Weights of a small GPT-style language model, trained from scratch on English Wikipedia.
Size: 16 layers, 2 heads of 32, vocabulary 596, 0.871M parameters.
Architecture: rotary positions, capped logits.
Training: a variant of Muon for these matrices, 103M tokens, 6293 steps.
Each number is 128 + 32 x the weight over its row's rms, rounded and kept within 0 to 255. Layers, rows and columns count from 0. The size above them is the row's rms in percent of the matrix's.

# layer 3 MLP down (transposed), 256x64, rms 0.088, rows 96-120, columns 0-63
size [ 93  87 100 109 111 105  92  92  92 100 102  92  94  94  92  90  90 100  90 104  90  99  86  90  76]
[[107 133 118 192 165 107 126 114 189 146 121 124 114 127 172  85 108 169 161 143 101 143 111  77  98 142 153 154 106  89 125  52 201 134 135 144 133 143 154 139 160 137 136 115  66 144 123 164 144 118 124 103 105 108 151 203 170 149  85 120  94  56 123  92]
 [135 128 159 146 131 109 107 140 170  97 118 123 109 114 147 162 128 125 119  95 111 143  99 167 142 120 172 129  35 139 157  66 154 153 156 135  97 164 154 155 121 156 160  83 140 118 101 127 140  87  59 133 109 163 140 182 109 124  92 132  74 184  36 147]
 [116 166  78 179  99 126 113  86 185 114 110 120  55  90 114 114 117 169 114  88 156 146 136 147  92 156 145 125  83 131 178 171 122 167 178 155  92 134 138  83 190 107 116 154 143 159 184  76 116 124 162 102 142 117 156 151 140 171  98 147 155 136  76 152]
 [188 110  81 109 132 149 164 125  97 116 126 137 110 125 174 146  94 106 161 125 144 121 131  92 145 123 154  96 141 170 100  98 150  67  88 131  61 104  93 107 172  93 149 142 130 152 113  94  92 168 155 137 124 157 125 161 134 136   6 138 141  98 162  81]
 [136 142 130  38 146 144 112 128 170 113 181 100 151 127 134 107 104  96 206 149 120 139  91 164 174 157 127 120 151  92 145 132 128 156  93  83  82 157  97 169 173 153 170 111 143 137 158 102  94 139 157 103 146 152 168 115 121 110 166 106 193 185 134 173]
 [163 120 127 125 149 144 132  95 158  84 103  61 128 131 138  24  75 170 131 150 154 120 119 146  83 127 124 100  95 103  96 151 114 103 139 112  57 110 118 132 113  94 134 118 122 113 106  72 175 151  87  70 199 118 173 155 114 135 163 108 149 143 104 148]
 [ 68 137 156 117  76 159 165  70 128 102 125 109 155 172 116 112 119  98 130 128 190 176 118 171 170  98  96 126 103 161 177 122  99  78 152 162 134 133 155 103  99 169 128 146  82 174 148 128 167 131  86 176  59 103 152 120  96 130 172 127 167  96 111 111]
 [120  76 121 147 115 132 129 182 100 132 204 147 102 107 155  91 103 126 138 123 135 138 206  93  94 151 164 153  54 139 116  59 129  95 102 149 122 116 166 104 118 179 162 155  66 157 152 107 123 128 195 123  93 117 136 131 140  65 145 159 115 134 107 128]
 [ 57  75  92 141 121 108 161 164 156 135  66 148 137  98 158 151  87 142 126 148 189 122 208 131 129 114 182 125  79 159 126 139 136 104 108 126 101 148 106 148 133 119 171 126 154 155  70 107 135  61 161 179  99 142 119 144 142 132 168 172  87 134 156  99]
 [132  84 148 119 144 152 153 111  97 180 159 109 142 150 111 169 148 155 160 168 188 100 113  85 132 140 157 111 120 135 135 107 149 113 114 131 167 186 106 159 106 192 146 149 184 175 173  81 133  21  88  97 109 150 104 127 167 126 117 157 123 113  93 120]
 [156 134 141  75 139  74 108 126 128 129 119 126 140  83 103 156  71 176 123 133  96  71  92 120 119 157 110 118 148 132 136 104 101  82 126  86 142 146  85 126 164 167 146  95  69  79  92 130 116  82 131 160 136 140  75 198  73 189 105 143  96 170 128  96]
 [133 129 114  86 147 119 140 124 176 119  98  89 140 181 137 172 147 196 144 110 164 136 104  85 132 136 105 160 153 116  99  75 177  49 102 134 120 129 153  95 139 148 132 156 156 154 202 152  88  92 124 164  92 133 110 153 107 111 126 117  62 125 154  54]
 [122  27 120 154  83 128 135  93  79  70 105 167 162 110 124  95 190 101 130 175  55 116 129 147 133 143  99 188 131  72 116 132 126 150 153  74 140 135 127 132  82 145 100 104 156 129 177 134 104  85 151 152 148  89 129 130 145 127 114 160 123 120 100 164]
 [114  83  99 143  87 168 165  99 105  92 154 191 156 157 123  77  98  72 152 123  92 140 163 148 140 121 163 103 163 138 125 129 149 171 155 125  86 136 166  97 108 181  85 184 124 115 175 117 118  93 107 123 134 155 159 105 172 115 147  92 155 147 206  82]
 [110 121  75 119 145 147 179 190 155 131 166  24 176  94 122  69 147 109  88 111 113  93 181 122 110 124 123 115 149  69 143 144 178 139 129 104 155  95  67 109 101 131 104  70 171 130 167 114 131 114 136 108 134 144 126 111 112  99 101 103  86 132 146 124]
 [144 162  96 139 131 115 119 142 133 145 133 111 150 118 147 119 100 103 153 160 133 195 129 150  29 142 129 132 103 144 137 111  93 106 159 135 159 127 154 152  38 140 139  90 134 184 133 126  93  33 114  64 152 131 129  90 115 170 111 147 122  78  87 126]
 [158 123 160 142 107 166 160  56 128 145 133 114 112  82 110 104  92 139 126 112  96 116 191 127  80 130 167 181 153 138 113 176 171 155 127 152 131  85 176 163 134 147 125  94 113 135 178 102 171  71 171  79 119 169 132 109 102 203  96 161  95 111 115 127]
 [115 114 173 132 129 154  83 105 148 128 144  73 141 121 143 141 147 131 104 142 159 132 153 121 100 100 190 131 143 112 105  74 111  69 114 108  93  92 168 103  86 106 173 150  95 153 141 131 131 116  91  84 199  85  66 189  66 156 165 113 117 112  91 171]
 [133 107 135 181 133  67 136 104 116 131 169 134 105  96 118  79 150 174 146 136 124 146 171 121 146  77 129  99 123 129 109 122 134 107 167 152  87  83 147 109 114 150  76  70 146 141 146  73 115 124 172 120 144 120 198  59 162 111 206  82 118 120 128  74]
 [174  82 101 119 167 149 141  74 122 152  96 171 147 118 165  97 144 137 183  96 112  89 153 183 155 134  69 111 129 113 157 172  68 124 159 114 158 152 122 160  92 120 167 154 126 152 101 103 166 108 156 149 173  64  99 101 157 103 188 122 137 112  94 173]
 [134 113  68 119 102 143 103 134 127 127 149 134 129 147 102 123  88 186 119 105  79 141 163 132 133 167 143 154 116 170 152 121 107 167 197 150 144 160 120 105  94 127 151  82 139 133  98 183  60 157 105  75 141  61 164 152 187 160  79 188 147 144 160 129]
 [120 120 132 175 146 110 131 152 149 177 172 142 104  64 125 110 129 169 142 128 177  77 158 188 152  63 125 117 110 157 110  70 120  89 125 136 123 129 157 107 147 154 118 136  81 138 150  78 150 121 137 145 163 107  88  87 123 197 144  89 164  80  98  61]
 [ 79 115 133 120  98 129 138 145 175 136 115  89 161 100 149 167 144 172 116 139  83 132 176 132 147 150 143  43  69 122  84  87 144  96 158 125 176 105 112  82 165  97 168  92 107 107  89 104 152 132 125 191 175 128 129 119 122 191  92 120 101 174 103 114]
 [138 118 104  89 124 178 130 124 169 109 138  87 192  92 125 178 117 172 145 171 107 155 158 137  59 109 180 131  88 100 129 112 145 145 125 120 130  97  80  87  97 144 145 132 106  57 200 141 187 137 111 100 144  92 153 166 121  71 150  95 116 134 160 138]
 [ 89 127 114 122  91 137 159 109 172 130 136 168 153 142 125  76  86 154 101 112 145 119  93 160 105 136 152 124  97 168 154 149 143 110 119 161 143 142 136 142 190 170 118  97 116 143  79 127 139 131 199 142 123 132 139 174 149 209 176 112  34 144 102 192]]
# layer 3 MLP up, 256x64, rms 0.19, rows 97-120, columns 0-63
size [101 108  95 101 100  94  98  95  98 111  92  95  99  93  88  96 111  92 100  96  96  98 102  92]
[[187 109 166 170 131 126 110 125 100  65 156 128 101 171 130 116 160 129  91 138 109 111 179 173 107 133 128  57 132 131 200 180 134  83  71 133 160 177  81 107 142  98 168 132 109  98  89 107 149 159 149 124  82 119 149  84 149 165  99 151 109 158 151 129]
 [ 31 161 168 142 186 110 134 116 141 100  84 145 165 145 161 138  82 161 145 123 107 184 135 107 151 157 134  73 121  74 118 125 132 138 124 128 163 135 112 133 136 106 132 113  93 103 123 133  67 126 108  99  77  77 126 135 197 147  89 147 128 179 116 189]
 [129 119  89 129  84 154 126 168 141  92  97 134 132  96 122 174 161  69  71 117 168 159 121 123 139  88  78 145 123 111  84 147 134 109  91  79 164 135 101  76 126 176 166 165 122 165 133  91 120 158 102 123 168 129 113 198  90 105 140 173 146 207 108 127]
 [ 85 130 166 166 186 119 114 158 105 183 100 155 103 129 130  82 119 134  79 103 104 159 133  76 170 127 133 130  52 156 139 148  99  95 144 106 203 157 105 134  94  89 135 122 142 148 112  96 197 178 130 145  78 104 185 132 141 130 121 129 115  73 133 111]
 [ 93  94 131 113 172 135 158 159  73 162 108 112 107  88 104 171 158  92  88 175  97 122 177 142 232 127 149 114 133 137  72 152 166 130 165 107 148 133 160 144 129 109 126  97 143  94  71 131 130 113 143 146  97 152 134 142 165 158 130 136  97  80 130 204]
 [186 133 120  87 101 107 115 157 137 142  78 159 163 113 112  74 118 112 160 154 108 100  88 116 144 124 110  87 124 112 135  61 188 147 134 147 113 153 131 145 128  90 156 186 144  98 128 132 144 136 164 167 145 149 129 104  93 190 134 152  71 231 129 166]
 [144 124 153 127 117 125 130 127 138 137  95 172 111 143 157 136 137 146  98  74 125 145 113 142 125 213 111  83 112 123  43 137 129 141 123 117  83  89 116 117 188 115 159 170 110 136 191 116 155 162 102  89 111  26 153  95 139 103 147  81 100 118 127  84]
 [131 158  66  83 165 135  97  84  36 137 163 170 125 155  87 163 132 107 110  88 107 124 126 145 190 151 112 173 165 160 146 109  93 132 100 156 134 178 126  87 146 144 164 140 117 150 101 141 164 115 148 109  92 185 169 143 127 153 101 122 174 119  89 175]
 [153 120 139 111 117 169 158 124 110 115 163 155 121 100 103 162  87 104 113 161 120 152 171 158 137 159 111  64  73 100  94  94 159  56 140 123 127 160 142 110 137 130 118 126 128  98 179 178  83 161 180 110 134 163 158 190  95 109 142 204 185 146 160 128]
 [136 123 142 157 154 108 131  99 146  95 128 177  88 170 153  90 149 108 127 153 116 170 141 141 130 140 150 160 121 141 122 154 190 131 114 129 158 148 188 116 115  95  57 152 174 155 147 122 128 149 126 135 240 125  81 166  76  91 104 141 158  98  67 148]
 [ 77 104 145 158 174  90 141 152 102 144  98 111 135  56 115 118 159  95 126 163 106 131 102 132 207 157 127 104  76 124  74 106 111 134  91 138 152 127 108 126 115 133 146 205 142 122 135  75 118  90 134  86 121  86 202 162 148 167 169 103 131 157  87 119]
 [107 127 113 134 127  50  99 155 108  64 138 188  68  83 102 121 144  97 146 111 119 139 105 143 164  89 133 143 119 114 216 153 135 108 124 121 141  42 158 127 128 146 120 134  96 112 121 132 198  99 130 147 171 109 183  95 112  91 139 142 108 136 108  84]
 [ 81 166 135 123 162 136 120 122 100 136  53  97 136 121 101 194  90 132 147 120 189 132 124 149 144 140  90 107 167 158 105 155 153 106 154 151  93 102 139 136 176  98 201 112  99 137 154 119 169 182 127 131 147  91 134 179 170 166 124 137 107 118  45 164]
 [185 160  98 174 151 164  74 151  77 124 109 166 136 174  85 166  79 149 105 108 152 111 172 122 145 111 177 110 160 155 140 134  94  49 138 166 119  95 178 150 179 144 108 146 109 132 157 150 154 130 139 195 115 123  99  81 158 129 133  81 152 135 138 147]
 [139 123 104 172 110  88 149 144 135 111 151  78 222 159 114  64 176 105 107 165 184 171  85 159 141 147 133 152 144 140 142 149 171 145 160  80  91  97 119 137 111 122 150 172  59 164 153  99  87 123 126 158 125  80 150 151 155 128  83 135 151 121 147 146]
 [169 134  85 180  94 146 178 173 155 169 121  69 120 107 146 158 134 144  53 140 131 142 119 152 106 162  65  83 124 144 103 154 121  90 114 151 176 135 123  95 165  80 135 121  78 166 168 152  83 152  88 136  79 131 117  97 118 143 182 157 157 152 107 144]
 [158  99 143 155 150 130 127 141 159  99 125 118  92 168 112 142 131 114 145 163 179 133 170 139 124 169 160  89  94  99  84  60 160 122 124 164 181 195 147 123 114 126 153 200 107  98 124  81 191 136 106  72 133  54  94 128 110 146 121 176 155 128 136 143]
 [155  98 117  96 172 131 115 120 151 164  76  60 128 161 144 134 132 135 126 102 174 156  94 133 117 148 151 193 124  96 142 179 111 125 105 127 192 143 147 157 216 130 154 134 180 124 140 144 140 126  35 142 143 164 110 172 138 161 101 114 119 119 109 180]
 [119 127 158 124 125 119  97 133 183  89  82 153  73 113 142 123 124 155 136 133  76 103 124  81 118 156 177 118 138 103 104 163 109 155 108 138 138 160 106 178 130 136 143 172 159  56  89 100  71 147 189 103 151  96 101 109 167  95 143 137 103 146 224 145]
 [134 140 106 172 162 151 113 168  99 127 158  73 125 129 165  88 132 145  74 103 135 112  97 131 161 113 111 151 104  95 164 127  96 123  86 232  96 116 157  90 124 185 114 105  84 140 124 122 129  53 121 172  90  83 100 145 173  95 103 154 161 111 144 118]
 [127 136 150 138 122 139 107 146 117 126 121 125 117 144 102 149  95  70 129 122 115  61  70 174  99  98 122 168 142 158 153 137 137 169 113 110 155 189 214 142 161 163  95 141  87  99  75  77 116  59 111 137 142  93  92 119 173  91 127 106 189 153 110 132]
 [ 58 161 214 138 160  98 158 140 168 157  90 159  99  87 132 111  86  97 181 105 155 150  73 135  86 142 119 170 130 113 162 184 147 122 171 114 160 111 117 106 113 100 162  95 103 129 130 158 149 146 130 114 168  93 168 155 142 143  71 121 140 185 112 126]
 [ 70 129 178  67 121 145 145 125 129  80  97 100 145 166 152 124 155  79 122  72 142 159 121 122 159 203 114  98 131  64 116 122 113 111 100 132 126 171 174 170 120 121 148 143 100  96  96 110 167 119 159 155  97  74 154 156 157 205 107 152 143 162  99 132]
 [122  85 110 141 125 166  25 157 164  93 125 127 166 122 142 148 117 128 201  95 147 203 105 127 171 173 116 101 117 104 122 147 127 132 132 170 117 136 112 148 117 112  88 180 121 107 134 138 112 102 127 140 113 124 145 127 163  87  77 117  44  66 147 135]]